Weights of a small GPT-style language model, trained from scratch on English Wikipedia.
Architecture: LayerNorm before each block, learned positions, untied embeddings, capped logits.
Training: a variant of SOAP for these matrices, 340M tokens, 2591 steps.
Each number is 200 + 30 x the weight over its row's rms, rounded and kept within 0 to 999. Layers, rows and columns count from 0. The size before them is the row's rms in percent of the matrix's.

# layer 8 MLP up, 896x224, rms 0.0988, rows 637-668, columns 0-111
091,196,212,214,180,194,218,166,201,237,202,212,264,198,236,193,186,214,197,215,198,195,214,174,205,243,162,173,149,177,226,175,153,179,132,215,211,172,227,227,204,204,219,160,132,215,202,222,249,152,246,199,221,193,175,202,217,192,175,225,191,202,245,193,190,159,209,260,217,143,241,207,191,220,228,273,141,214,232,192,152,205,233,163,187,199,209,177,179,217,194,166,217,135,232,177,173,199,165,195,215,222,168,221,194,223,257,175,190,192,210,207,255
098,145,157,194,221,156,223,186,222,188,177,184,233,160,245,180,253,220,204,238,162,172,171,184,185,232,177,180,188,178,196,179,160,205,232,186,186,215,144,196,187,179,168,197,184,276,196,200,239,213,241,226,154,219,183,184,164,253,234,223,170,229,160,215,245,186,218,214,260,221,178,192,199,173,191,207,175,203,249,162,192,165,242,187,154,158,249,176,162,171,212,226,211,216,203,197,183,215,238,216,273,227,272,182,209,178,172,212,198,187,212,222,178
111,230,196,132,239,176,206,159,210,208,176,195,245,187,166,199,205,188,210,216,221,232,182,244,227,220,228,194,158,179,232,203,167,188,186,169,102,191,195,173,169,209,214,205,207,184,168,177,174,171,182,159,185,176,169,216,169,168,177,237,219,151,228,149,188,204,208,172,188,192,202,177,252,186,238,170,241,254,203,242,196,257,184,232,220,154,218,206,141,156,198,132,186,221,268,206,215,182,164,251,188,162,198,204,187,230,199,160,192,171,256,210,185
106,221,204,237,201,217,204,170,233,183,209,219,183,155,185,149,205,190,211,202,156,242,174,244,266,142,215,240,200,218,199,131,196,176,145,211,210,201,217,172,191,205,186,174,225,202,193,232,170,208,193,195,129,225,201,173,154,215,271,209,224,178,197,201,160,216,243,182,186,164,221,167,281,201,229,218,182,237,214,149,219,186,213,158,228,188,202,168,185,159,234,144,214,200,192,229,186,199,177,229,192,212,199,232,213,222,201,216,242,224,218,125,237
096,167,242,247,188,182,195,227,216,184,207,193,176,240,229,232,239,191,202,191,220,260,172,176,164,204,197,223,174,142,182,203,235,218,223,204,283,199,207,176,225,203,220,238,230,189,228,217,200,170,173,213,164,211,269,246,212,204,224,112,214,180,188,186,172,177,215,225,168,149,170,197,203,190,262,192,213,179,144,219,191,198,176,288,215,195,200,201,163,232,158,98,195,179,213,194,237,193,154,206,231,146,213,156,205,188,235,212,187,195,169,213,186
094,165,167,148,241,226,201,178,231,212,145,208,202,252,198,205,226,269,260,191,176,159,184,192,201,222,253,162,240,167,197,201,188,226,215,172,182,237,216,195,232,199,191,226,170,211,206,155,147,264,234,156,217,185,199,201,202,232,213,198,197,204,215,236,260,211,154,182,190,249,215,186,183,206,171,220,210,240,219,204,172,233,251,209,216,212,232,226,186,150,225,191,180,172,161,192,208,190,228,198,143,245,175,201,187,246,173,204,125,209,233,203,214
093,208,220,228,223,180,215,256,241,190,203,209,190,162,250,178,165,168,192,220,240,188,212,174,187,178,213,214,187,168,220,180,154,230,247,184,224,209,220,202,204,230,225,261,172,194,169,215,273,212,225,205,231,179,194,186,168,187,232,208,151,261,161,193,236,237,227,198,151,205,267,187,232,152,146,191,154,206,185,176,220,193,186,212,172,185,249,201,177,185,183,163,198,191,258,185,176,187,203,180,206,191,239,179,199,202,212,249,142,233,211,197,226
096,170,246,197,167,195,221,175,208,163,211,154,190,175,226,141,206,178,204,196,215,211,176,158,187,212,171,185,225,163,191,213,146,162,203,178,229,152,118,203,213,236,207,191,256,219,189,211,189,141,179,152,150,192,223,179,205,182,163,188,168,249,229,184,184,269,192,187,187,182,155,221,173,225,232,182,241,201,192,207,201,164,170,179,210,214,145,224,247,237,233,182,201,238,185,206,219,153,250,177,213,244,169,199,204,201,227,241,211,195,207,197,181
095,125,169,218,204,233,219,176,180,199,174,231,234,185,199,173,203,262,204,212,241,130,222,204,211,236,203,205,180,255,165,191,237,206,247,216,238,224,181,141,216,140,181,209,199,214,216,188,202,202,93,208,231,165,199,155,194,220,204,218,156,189,165,205,94,201,161,246,174,208,190,146,193,257,256,245,203,221,222,185,149,173,177,211,203,174,181,203,191,237,222,216,210,196,205,182,221,162,190,206,218,179,264,188,238,238,209,202,195,186,195,228,237
097,184,207,225,231,198,204,239,163,174,176,211,181,279,163,205,192,140,218,207,179,224,231,215,259,173,186,188,187,211,150,163,256,172,222,231,235,181,223,165,227,198,210,218,235,150,217,183,170,182,162,212,245,204,203,213,214,197,235,205,243,176,251,183,225,205,193,134,297,148,186,208,181,186,186,205,175,183,256,258,186,225,233,195,168,179,183,172,210,194,218,224,166,183,188,185,177,185,197,159,180,220,207,173,211,226,190,196,217,188,236,136,170
121,180,131,154,205,185,177,207,255,212,168,230,214,258,190,226,188,205,194,202,208,175,179,197,279,166,236,187,213,251,151,155,191,201,213,243,156,186,215,210,177,191,211,234,152,150,159,194,225,191,218,253,198,217,217,199,218,208,223,232,182,203,224,200,155,194,175,173,161,212,233,246,221,186,180,224,174,193,211,139,188,204,221,243,231,200,199,232,169,226,209,188,174,159,217,202,197,269,224,196,176,133,232,202,154,160,219,227,219,176,195,204,231
092,230,193,199,243,199,202,203,228,209,151,214,217,197,238,252,187,226,234,243,194,184,214,173,186,235,195,147,241,173,234,210,157,173,224,207,170,221,227,239,140,228,232,252,177,214,193,168,247,214,158,185,204,217,202,180,215,177,215,188,245,220,230,150,194,269,143,157,192,195,210,178,202,173,220,183,203,168,215,238,154,236,170,225,261,167,214,244,207,200,224,212,161,154,235,177,134,148,228,187,152,203,207,190,215,191,222,159,200,243,188,220,200
106,246,234,196,138,227,193,252,204,210,214,201,171,207,211,194,192,218,169,169,238,218,205,237,222,193,232,250,194,202,214,210,206,165,170,215,213,240,174,213,249,228,244,207,158,150,220,243,190,226,223,206,179,160,196,224,208,198,148,173,176,240,223,217,165,198,206,212,168,203,201,257,184,193,220,182,195,177,223,208,196,223,156,229,203,226,160,217,200,200,189,210,171,146,217,241,196,183,189,199,177,235,235,194,173,204,153,227,235,271,176,183,161
099,203,151,197,189,182,224,200,214,188,184,187,238,129,200,176,230,209,212,235,225,157,207,231,143,206,204,183,207,176,202,172,194,215,215,179,193,223,199,184,184,220,159,126,214,203,218,144,161,211,210,200,245,246,157,288,121,188,236,253,178,215,204,214,196,150,186,224,218,221,227,211,230,191,219,258,168,241,206,205,188,204,209,205,178,181,213,199,158,125,246,196,224,170,252,147,201,174,222,261,193,198,195,263,211,231,204,196,252,247,215,187,186
098,173,237,174,196,178,196,202,187,251,221,207,190,209,167,176,241,213,169,189,163,175,215,201,255,220,222,247,200,237,185,214,185,205,212,142,209,204,165,175,220,145,126,193,219,191,179,244,187,199,202,207,210,152,207,205,202,187,185,225,200,202,169,209,242,219,205,229,229,168,209,210,235,190,155,244,177,135,207,185,196,224,224,146,226,202,234,194,219,231,234,204,209,188,137,194,251,236,218,253,175,203,177,223,217,154,218,205,211,224,220,229,164
112,173,190,159,205,193,221,226,207,184,213,225,216,228,181,178,246,226,203,241,164,199,160,204,220,223,164,178,205,188,197,161,235,196,222,188,166,200,208,219,161,160,176,189,198,151,233,195,222,231,162,186,200,183,222,249,242,162,205,192,195,236,179,259,225,158,189,189,234,185,176,207,206,124,188,178,197,226,211,223,213,208,243,190,229,171,167,236,244,173,144,137,220,181,195,226,237,214,229,221,201,167,154,214,193,175,192,227,183,169,265,172,205
106,210,184,179,242,149,215,135,244,236,179,224,165,210,202,238,203,148,200,233,181,182,230,189,216,253,149,192,225,203,178,186,191,261,235,226,210,234,210,239,165,183,201,196,232,202,224,173,230,246,149,167,279,197,197,191,147,196,204,202,206,170,193,203,180,229,187,167,253,184,200,224,162,225,181,213,109,208,141,185,186,211,199,192,168,188,209,209,217,193,221,225,245,240,222,215,220,242,200,208,250,238,238,187,244,173,175,200,224,163,210,145,132
094,194,193,242,207,149,155,210,207,176,242,221,159,207,205,248,219,179,170,151,189,163,220,238,243,184,156,187,163,245,198,223,228,225,162,202,194,198,146,167,217,188,231,190,192,197,193,184,198,196,216,246,174,178,179,184,211,218,227,187,166,199,235,161,155,183,145,254,210,112,219,198,170,205,202,242,218,181,218,214,178,212,210,134,252,190,192,250,210,218,188,220,187,174,182,220,220,163,215,186,230,205,212,208,224,233,163,212,227,231,224,176,162
100,191,186,229,156,204,212,200,172,207,224,187,212,224,185,230,186,185,192,230,177,142,227,201,217,228,208,228,164,197,205,234,247,195,177,169,245,199,98,169,187,191,252,243,187,214,174,166,187,214,252,181,202,189,247,231,196,204,196,190,196,190,174,186,186,207,225,156,243,135,264,166,219,233,230,182,221,148,202,196,223,169,201,194,263,225,215,234,216,200,209,203,174,212,179,168,123,210,169,108,239,180,187,175,182,190,184,188,219,239,213,226,208
107,228,194,164,194,214,225,141,186,199,151,186,206,201,219,172,166,176,223,172,219,206,263,162,195,211,271,247,165,186,191,187,219,194,224,238,182,217,261,181,227,212,226,210,188,215,230,220,164,206,148,201,208,210,222,215,185,172,165,159,173,187,168,202,230,208,213,241,201,200,195,140,179,152,190,175,181,187,165,151,153,188,222,161,242,189,201,221,154,188,229,191,193,169,190,206,193,200,221,280,180,202,219,202,203,201,215,209,176,234,151,154,136
102,184,175,199,171,183,238,231,212,174,233,209,237,191,187,184,189,255,167,238,185,209,195,175,168,162,257,131,242,189,234,212,249,214,210,199,212,192,194,230,187,153,209,225,208,232,219,185,206,214,214,253,231,188,165,180,224,208,180,213,185,156,220,217,207,202,185,211,197,251,212,194,234,213,255,185,177,222,204,160,186,193,207,125,182,220,221,182,208,210,197,220,167,154,134,257,205,219,186,184,189,221,144,190,166,163,173,223,173,209,219,167,213
102,206,243,197,155,166,192,194,252,211,190,157,170,199,227,223,195,180,162,201,163,206,203,214,193,157,177,146,213,204,204,200,181,169,218,193,168,204,175,162,185,166,150,219,249,261,207,208,242,174,179,240,176,229,168,157,191,235,193,248,176,210,203,253,214,196,161,246,193,191,183,159,191,194,192,227,206,222,154,194,198,178,205,196,136,224,234,204,191,220,207,205,191,216,200,178,174,231,214,223,168,176,219,212,195,196,207,200,180,228,238,214,202
097,226,209,228,253,206,253,169,193,231,181,175,167,163,207,203,201,182,233,252,232,203,212,269,124,225,211,217,210,229,176,228,213,181,193,233,200,204,168,152,213,171,260,209,191,151,176,217,201,179,194,193,194,142,261,183,182,241,200,243,179,187,214,218,156,198,160,217,226,195,220,219,233,190,239,219,233,206,177,167,173,152,170,247,185,250,171,185,272,232,256,192,210,268,196,170,193,162,229,249,218,194,235,201,228,211,257,199,200,229,182,213,170
101,229,227,131,168,180,222,247,225,170,195,261,209,264,199,221,207,191,167,211,189,204,213,249,211,170,182,232,226,270,182,183,216,182,209,180,204,192,203,213,175,227,241,159,228,190,199,195,186,226,180,163,186,183,212,166,235,186,177,184,263,227,163,182,148,202,224,202,170,182,213,171,267,197,214,247,173,217,194,218,168,213,230,195,218,201,211,173,211,240,160,165,207,186,199,167,205,209,238,238,197,149,190,182,241,235,228,199,199,258,209,233,247
106,223,188,180,173,221,215,175,222,181,222,171,183,199,157,187,214,217,219,200,251,268,187,237,212,149,222,170,161,219,148,230,152,239,185,227,187,230,208,182,192,218,179,264,238,179,254,185,184,242,210,150,235,238,249,224,189,240,227,182,164,178,243,193,197,233,186,183,219,203,192,204,247,145,209,211,179,179,223,183,168,182,177,188,248,212,197,199,231,231,213,167,195,185,211,203,201,193,230,169,167,150,176,137,232,211,188,250,186,207,229,198,195
103,218,178,203,197,258,191,247,223,256,174,207,226,188,199,194,146,200,198,230,170,198,196,216,242,226,207,223,125,241,188,194,213,282,205,159,198,292,187,185,240,160,145,147,259,199,173,234,279,197,183,204,179,215,235,175,230,209,194,183,217,172,214,160,235,197,212,202,188,212,206,210,260,177,174,183,170,166,177,225,178,248,167,230,236,192,210,207,197,214,171,186,198,176,235,205,191,158,117,175,172,231,229,161,172,212,257,225,170,156,179,199,209
112,169,180,235,232,190,237,171,192,260,216,177,260,245,181,154,184,187,197,189,193,163,173,204,200,207,185,236,211,202,171,215,214,183,180,189,143,234,247,246,191,180,209,159,221,189,245,169,249,208,235,234,168,150,195,234,142,195,229,206,205,220,160,284,173,253,168,177,158,193,246,212,241,198,189,208,156,191,242,181,173,228,185,225,198,235,192,224,189,183,227,182,249,168,262,154,237,264,263,209,171,182,192,206,190,193,176,217,201,168,249,175,207
106,138,158,193,169,207,194,187,178,190,195,253,207,187,197,191,225,273,199,186,209,174,200,258,225,165,192,246,186,213,214,219,181,179,167,158,198,201,199,203,224,204,199,248,205,175,209,253,227,211,162,204,201,200,281,234,167,178,132,173,211,219,199,152,143,207,252,205,160,207,232,211,200,188,164,196,176,194,205,233,184,184,199,252,211,218,175,203,234,183,230,139,236,211,178,174,264,178,203,201,169,157,209,170,142,176,186,192,181,222,164,221,138
075,247,212,218,143,189,179,265,150,165,232,223,155,230,180,234,202,180,172,196,211,222,232,285,229,155,146,198,173,165,126,164,236,160,260,192,180,194,185,195,199,247,151,185,211,221,199,160,180,145,187,148,215,169,152,217,220,151,205,154,187,181,145,260,148,204,239,182,183,208,185,185,201,176,208,180,201,226,196,201,209,202,238,196,210,210,238,206,143,200,197,208,218,179,178,242,264,231,183,234,180,173,189,208,188,170,117,189,204,210,161,206,215
095,185,224,166,157,229,218,228,127,263,218,164,184,238,192,210,247,189,197,197,164,173,208,234,227,201,198,230,121,183,199,189,192,198,166,203,271,188,197,214,252,235,168,239,132,198,173,193,182,210,214,214,220,186,199,200,149,276,204,206,148,236,232,200,182,220,247,201,175,185,210,240,224,215,182,194,215,175,178,226,200,103,147,210,122,158,195,189,241,205,182,163,195,227,187,185,259,171,214,185,207,199,216,153,189,170,225,172,170,240,230,155,212
088,190,211,188,165,251,236,215,202,210,208,180,187,216,217,170,188,211,212,225,189,242,167,219,213,164,122,227,189,179,205,193,187,219,193,195,250,245,178,204,164,227,185,209,204,232,223,157,184,190,191,189,125,187,246,157,222,174,148,218,152,278,219,220,181,219,198,219,159,175,186,176,181,201,195,204,227,169,174,187,233,214,231,195,199,194,183,212,202,248,211,258,232,192,291,200,204,174,183,241,186,156,152,225,226,176,176,201,212,211,201,175,228
091,195,211,151,219,197,220,239,221,155,237,230,182,196,145,235,162,183,226,172,158,234,251,178,184,225,196,177,220,198,237,238,259,160,208,194,182,205,233,194,261,220,200,176,183,250,257,178,208,247,193,219,253,221,186,200,158,197,233,176,193,209,188,195,157,200,183,202,190,212,230,181,233,224,230,191,227,236,167,177,188,230,173,174,222,210,186,167,199,209,186,235,193,197,139,170,192,279,195,192,180,212,230,163,207,192,181,184,208,143,138,231,221
# layer 8 MLP down (transposed), 896x224, rms 0.102, rows 637-667, columns 0-111
095,226,195,258,223,300,176,213,203,229,223,216,220,97,205,226,240,165,170,195,198,171,198,200,150,204,136,252,178,184,204,194,191,227,195,181,222,240,155,245,172,177,173,155,227,160,194,182,120,189,184,161,155,189,225,200,228,244,223,173,231,186,186,182,151,226,201,217,230,196,182,156,198,237,181,204,176,226,187,216,175,219,208,201,229,202,149,145,207,186,180,216,195,205,201,225,233,185,283,231,187,158,191,201,246,192,160,235,234,231,162,170,178
102,256,222,219,194,221,177,196,170,209,202,178,153,222,186,183,212,143,273,135,129,189,221,200,297,177,191,178,215,229,212,157,188,203,196,165,172,173,256,192,199,154,193,192,183,179,214,186,181,188,187,179,217,223,151,192,188,223,226,235,262,225,198,188,240,172,175,207,173,154,100,192,208,198,240,226,201,199,165,229,200,177,117,238,192,188,235,193,205,216,190,199,257,232,180,199,231,234,185,186,214,185,214,256,145,246,209,169,218,183,241,229,177
103,261,205,195,177,210,170,225,187,167,189,202,196,203,190,177,224,173,224,194,175,231,150,147,148,224,185,207,260,178,208,210,229,201,213,213,316,195,166,217,191,202,156,176,219,215,225,215,152,190,171,241,221,183,213,178,192,183,185,218,168,210,193,192,188,184,195,214,207,208,202,221,199,172,177,213,184,191,216,192,249,205,198,206,193,193,248,197,228,267,217,197,181,202,167,200,208,189,241,150,209,157,244,189,210,164,193,220,219,227,183,192,186
109,152,192,170,258,251,252,163,176,208,216,169,230,234,230,269,216,207,186,176,166,241,178,252,206,220,235,193,164,227,170,150,111,156,223,202,284,242,233,238,174,196,173,210,159,190,190,162,207,149,169,184,194,226,236,210,199,216,160,196,151,184,160,175,206,226,206,208,223,175,217,206,243,227,200,192,217,181,240,228,242,223,230,173,192,181,190,234,230,197,162,181,190,210,174,224,167,198,208,173,192,189,221,220,142,193,185,213,200,173,203,178,216
097,209,212,225,218,197,190,197,239,215,176,234,210,160,171,182,169,231,223,235,221,170,246,217,160,192,206,193,212,242,271,233,192,193,220,189,189,192,170,212,170,186,212,249,223,208,187,206,170,211,240,159,176,227,204,173,200,173,230,225,164,226,180,210,250,238,131,238,199,236,155,184,225,243,145,193,225,168,290,207,237,179,205,189,187,236,252,197,278,208,190,237,209,197,195,215,235,184,222,162,174,237,173,228,182,153,167,219,162,228,202,163,221
100,230,248,187,188,242,258,181,241,166,215,250,192,206,157,193,145,208,160,160,198,193,201,194,180,166,160,204,225,263,161,195,192,225,231,151,238,174,236,190,214,231,121,230,201,200,201,193,213,182,190,211,203,198,219,225,157,166,211,188,237,137,212,147,202,202,156,230,196,139,236,202,179,205,194,208,163,238,167,191,248,217,219,223,207,148,168,227,269,270,161,220,176,211,202,220,253,186,194,204,280,199,181,245,188,182,187,209,237,214,195,180,225
093,226,174,173,227,244,180,179,179,240,179,178,180,181,237,224,215,217,177,200,198,186,200,180,215,230,202,223,172,155,164,206,231,150,182,222,206,177,185,185,184,189,192,212,214,256,240,227,214,205,187,200,210,246,200,223,194,224,226,171,209,177,208,171,230,163,167,223,228,257,162,246,154,222,252,209,237,182,189,199,223,187,219,206,234,198,165,228,227,177,259,227,141,194,208,192,207,229,189,217,206,146,172,232,198,205,226,150,171,194,191,186,252
083,212,182,189,221,199,189,260,164,217,232,222,230,237,146,264,179,207,219,222,200,251,200,207,235,204,241,188,169,251,232,218,241,238,202,200,167,234,255,193,170,181,192,212,119,174,217,205,213,235,185,206,219,240,187,193,177,203,227,226,216,132,167,187,186,188,203,223,203,225,228,191,243,177,178,194,219,193,248,181,180,251,226,218,168,193,268,179,177,187,167,195,182,164,210,165,233,250,142,200,175,159,226,238,196,173,212,181,200,209,149,215,226
096,208,158,251,210,153,106,224,184,221,218,210,208,165,181,243,193,202,199,162,170,240,201,210,164,275,244,200,251,195,254,198,219,216,210,137,232,232,184,192,200,203,202,205,223,188,202,203,220,198,225,200,229,187,166,251,244,211,269,210,233,205,196,200,214,258,207,195,205,236,196,204,135,182,231,202,201,175,132,212,234,215,175,185,247,201,146,207,181,216,207,174,241,207,186,195,224,226,198,258,223,223,230,215,199,152,141,239,237,172,203,218,199
098,206,176,126,213,180,221,191,181,206,235,213,215,231,272,206,221,199,144,182,276,159,204,198,168,205,178,222,160,166,231,220,180,211,234,224,260,133,184,153,191,184,219,205,205,271,201,190,173,259,157,190,186,210,201,217,199,238,225,175,209,173,184,189,196,188,238,248,124,242,184,184,233,206,189,276,176,216,224,137,169,133,210,241,171,188,189,217,188,160,169,212,192,243,189,205,225,247,191,159,211,208,205,188,222,181,223,197,158,214,178,212,237
129,205,218,220,213,176,114,227,193,189,246,167,141,174,175,250,192,184,204,162,170,224,135,197,188,174,215,212,195,199,198,180,187,208,158,176,167,162,282,221,175,180,239,225,151,151,198,240,243,243,208,243,230,194,163,187,195,228,186,238,199,217,164,172,173,206,266,241,169,207,205,228,185,208,210,193,197,236,245,205,166,224,239,246,199,227,216,229,223,173,167,173,216,120,203,201,240,242,200,152,161,190,186,185,141,134,207,170,223,179,206,168,208
082,201,243,199,179,190,172,179,247,195,218,207,232,216,188,197,227,186,232,160,187,240,254,184,146,164,167,267,161,183,187,168,197,175,201,163,238,232,193,171,249,172,183,149,253,221,181,213,214,187,230,253,196,190,206,185,190,191,171,195,188,197,204,279,202,147,198,215,236,211,180,211,210,225,191,211,243,234,230,130,253,174,208,224,207,178,204,217,224,197,173,235,276,206,220,170,301,240,208,197,246,241,197,197,199,210,167,219,172,221,211,193,213
101,185,156,248,283,166,229,188,199,200,232,203,251,176,173,185,207,208,203,162,201,229,212,107,170,212,210,191,179,224,164,212,169,201,239,164,165,170,241,196,175,211,184,197,258,169,203,177,183,218,231,225,165,232,222,208,183,206,211,192,261,202,192,189,210,174,249,161,191,172,168,175,213,229,237,181,177,178,148,186,210,170,239,204,164,242,176,195,194,141,238,213,224,180,213,179,183,223,186,204,218,198,166,224,140,224,193,177,181,182,197,149,137
101,172,259,188,203,248,170,194,170,196,178,202,164,197,185,210,194,187,222,184,214,193,236,218,223,193,166,230,180,204,197,175,147,250,159,209,211,181,201,166,233,216,214,252,181,172,203,218,188,185,173,215,192,156,269,170,222,138,135,125,231,197,226,228,142,230,176,201,222,137,197,169,214,223,191,167,189,123,213,226,197,185,170,100,205,184,201,198,228,161,173,183,166,213,166,203,163,213,211,197,211,212,224,168,212,198,216,189,150,176,262,243,229
094,250,198,223,207,171,160,189,166,201,195,226,197,207,206,216,216,171,171,207,206,234,165,202,179,235,216,177,194,184,175,187,233,149,201,212,181,233,231,187,182,215,222,190,226,174,231,214,151,201,173,192,226,236,227,158,204,217,226,154,221,201,216,240,202,181,177,202,225,246,176,190,187,185,235,180,243,242,190,209,183,172,215,228,207,267,194,199,178,152,155,208,206,215,253,163,192,180,192,199,253,137,264,204,146,244,183,143,178,185,184,232,193
111,210,228,209,218,208,248,179,217,174,232,154,185,220,195,144,217,189,195,196,180,235,237,229,260,221,246,200,163,205,214,224,235,211,220,239,259,182,227,198,211,231,205,200,196,200,221,235,182,192,195,229,182,196,235,187,203,173,174,211,192,188,219,166,209,236,242,173,172,198,171,199,190,211,236,255,218,149,206,196,158,219,178,206,185,220,196,226,140,224,212,232,172,177,179,256,174,228,206,216,159,185,242,188,172,261,258,156,259,239,153,199,192
101,170,260,217,188,251,166,209,208,224,192,191,212,217,197,229,186,221,210,190,224,214,223,162,145,253,155,204,230,168,214,224,215,192,199,176,226,187,181,207,221,170,179,199,234,214,131,188,147,235,208,156,210,152,222,232,293,209,156,243,210,203,234,204,245,196,203,156,221,169,162,191,214,208,190,152,250,155,202,219,193,218,223,166,203,195,206,163,177,230,190,192,223,214,213,200,211,150,170,165,146,239,213,193,210,257,181,174,197,248,158,202,226
097,177,202,266,206,229,215,211,236,226,249,166,163,180,198,224,188,192,201,217,178,247,198,202,178,203,252,252,230,195,205,224,176,193,216,214,241,149,226,263,222,165,213,152,191,203,211,181,151,158,159,171,223,180,241,236,210,197,145,181,203,232,164,252,227,187,249,178,202,215,219,249,202,217,200,243,208,224,209,233,175,143,184,230,190,169,188,197,248,188,178,146,222,235,170,245,264,201,213,146,203,188,221,146,184,205,210,131,164,191,153,192,246
101,208,235,179,247,208,228,201,256,204,231,228,195,213,219,174,236,206,212,211,196,206,250,152,239,206,216,217,161,183,231,166,185,192,206,146,209,249,232,186,206,228,195,152,216,180,183,218,213,222,152,225,184,165,217,135,252,136,207,193,226,244,216,217,214,177,146,192,229,250,170,187,261,221,166,167,192,177,202,173,218,287,210,183,180,180,138,201,227,227,198,218,211,212,202,246,223,239,159,222,180,113,158,247,186,222,176,189,212,238,217,196,250
098,202,180,153,168,211,261,217,205,189,237,201,176,193,186,218,227,203,166,223,217,258,129,233,157,194,172,207,207,194,216,178,150,184,156,203,227,204,147,186,158,210,151,170,222,221,206,203,231,198,234,205,188,237,181,240,223,182,229,221,179,194,199,250,200,151,169,154,207,210,206,225,204,216,170,201,238,139,186,233,275,206,183,153,179,154,213,204,190,212,185,182,188,214,232,182,231,177,169,149,287,214,227,213,182,222,158,201,149,173,245,239,240
104,170,188,231,239,189,221,220,146,174,190,248,199,232,191,187,208,206,281,184,222,176,194,204,199,169,225,199,178,190,177,203,173,191,206,221,221,224,218,177,254,186,211,191,220,184,153,171,168,212,191,224,170,241,246,246,193,244,201,234,179,221,226,216,237,164,165,235,187,154,230,141,230,200,153,186,189,167,193,224,177,233,196,204,177,196,208,239,191,225,276,170,117,193,232,216,178,182,213,173,173,227,181,204,201,171,186,224,165,207,208,189,226
102,195,197,150,224,224,230,224,177,259,201,204,204,203,177,201,154,173,214,155,228,182,227,174,200,262,179,240,232,219,267,193,184,223,217,217,169,234,206,151,211,217,212,231,167,165,206,156,168,212,169,203,245,143,166,202,233,211,172,198,206,219,247,189,219,174,220,196,175,206,163,199,173,281,186,225,189,175,198,211,246,195,163,224,186,223,157,199,200,148,228,191,151,177,232,201,211,158,196,215,188,218,213,183,174,179,224,197,154,201,198,226,254
106,195,222,177,224,264,146,212,186,194,198,221,228,251,224,213,171,180,181,214,134,139,182,217,228,263,164,239,179,177,109,210,144,206,171,176,169,183,167,220,175,231,160,209,239,150,226,220,215,260,242,220,176,210,177,184,156,229,196,216,169,227,213,234,206,233,188,253,199,186,204,223,175,194,204,228,167,217,190,189,219,269,200,198,175,186,231,200,186,143,209,196,236,174,188,226,203,228,237,203,251,225,197,224,207,236,277,247,226,163,206,182,211
101,189,153,187,211,179,220,202,244,258,187,196,216,204,202,195,200,147,275,147,205,235,188,144,212,192,255,212,235,219,161,177,198,243,211,201,171,245,185,224,209,189,148,242,196,176,236,270,238,243,178,205,212,227,193,232,169,206,205,212,199,202,187,193,251,204,181,207,202,246,180,136,208,165,156,173,216,163,219,159,212,185,237,216,174,174,184,218,162,190,151,188,216,211,195,232,202,206,165,224,193,201,186,178,185,214,218,181,200,174,203,177,182
102,279,218,214,166,171,213,210,143,152,147,173,221,187,189,232,207,144,184,188,162,188,184,202,188,214,173,237,219,238,166,221,197,151,239,231,216,184,179,161,257,183,249,145,176,201,139,222,219,216,231,247,215,185,220,235,241,214,155,218,176,189,170,167,171,209,183,183,176,188,236,193,209,211,186,169,223,216,204,204,219,163,160,166,200,179,201,165,266,219,195,210,261,210,158,237,286,218,209,208,189,166,219,214,196,200,182,228,185,177,237,194,171
104,224,212,175,211,204,172,182,213,231,215,198,210,168,194,171,209,210,193,217,242,235,223,135,174,200,183,180,187,201,233,173,192,105,130,234,197,204,240,187,164,226,226,219,137,181,194,210,194,242,247,157,199,215,164,231,226,210,273,230,157,225,215,192,153,232,209,248,181,194,212,181,184,202,181,218,255,182,201,243,202,225,188,188,218,157,164,243,252,230,222,274,204,205,195,186,199,233,259,170,212,122,217,240,243,212,196,216,212,178,203,224,236
100,151,203,153,173,236,181,220,217,171,196,220,194,169,264,242,216,238,192,172,236,193,206,201,146,157,212,170,151,194,222,187,191,203,174,226,224,193,178,183,249,189,168,223,196,205,192,225,158,186,142,135,237,252,224,179,258,241,189,190,152,206,241,140,240,171,196,177,258,223,167,212,164,199,140,179,205,190,183,249,244,202,221,124,200,215,228,199,185,213,185,214,157,222,168,206,182,161,214,191,256,182,176,214,213,245,194,214,210,246,137,188,163
106,215,207,220,181,146,243,198,141,202,177,178,247,197,150,178,175,216,219,163,191,186,176,177,240,199,256,220,157,250,218,218,169,183,219,245,140,216,252,176,162,228,237,183,155,202,169,162,218,181,221,212,163,181,207,215,160,200,192,170,199,179,198,242,192,207,157,256,240,248,178,165,178,231,211,194,198,201,143,182,228,230,220,164,179,228,228,278,208,166,202,208,241,198,238,218,218,176,196,217,214,185,208,203,227,158,155,150,176,176,186,153,187
070,134,203,210,244,245,187,201,242,218,182,200,228,181,219,167,239,182,184,200,205,198,170,197,168,216,183,220,197,232,255,184,180,211,136,205,153,192,213,192,244,163,290,142,198,170,193,241,177,260,193,202,187,223,237,223,155,240,245,253,166,186,210,146,183,181,189,194,219,179,193,213,196,250,149,153,209,157,178,173,234,161,166,197,186,210,156,197,187,166,188,211,217,186,211,205,133,176,180,165,233,242,260,177,204,188,210,173,202,169,236,195,208
099,216,187,191,201,182,184,174,212,191,193,222,214,210,200,194,229,189,200,159,225,264,205,242,169,234,197,173,214,223,200,171,134,123,209,267,160,243,192,197,233,227,221,159,225,191,188,249,160,209,199,250,222,226,163,180,208,124,201,198,194,157,247,225,185,181,197,177,195,207,233,164,186,229,143,226,219,205,142,200,177,228,214,210,244,194,210,164,202,199,218,169,204,174,218,146,186,199,233,246,188,224,179,179,226,210,208,230,177,248,209,205,255
094,211,207,178,200,237,185,200,215,168,183,156,221,224,188,190,173,257,225,173,190,136,204,256,205,148,178,173,224,201,247,190,235,217,141,224,241,238,207,234,181,175,202,187,263,238,182,204,247,188,169,238,219,167,179,261,199,201,210,190,197,180,204,226,150,198,235,183,153,191,178,168,203,180,230,196,224,208,240,216,185,195,248,172,183,220,203,207,160,260,196,186,200,176,241,143,245,229,158,202,171,176,227,262,230,188,192,185,144,193,156,228,124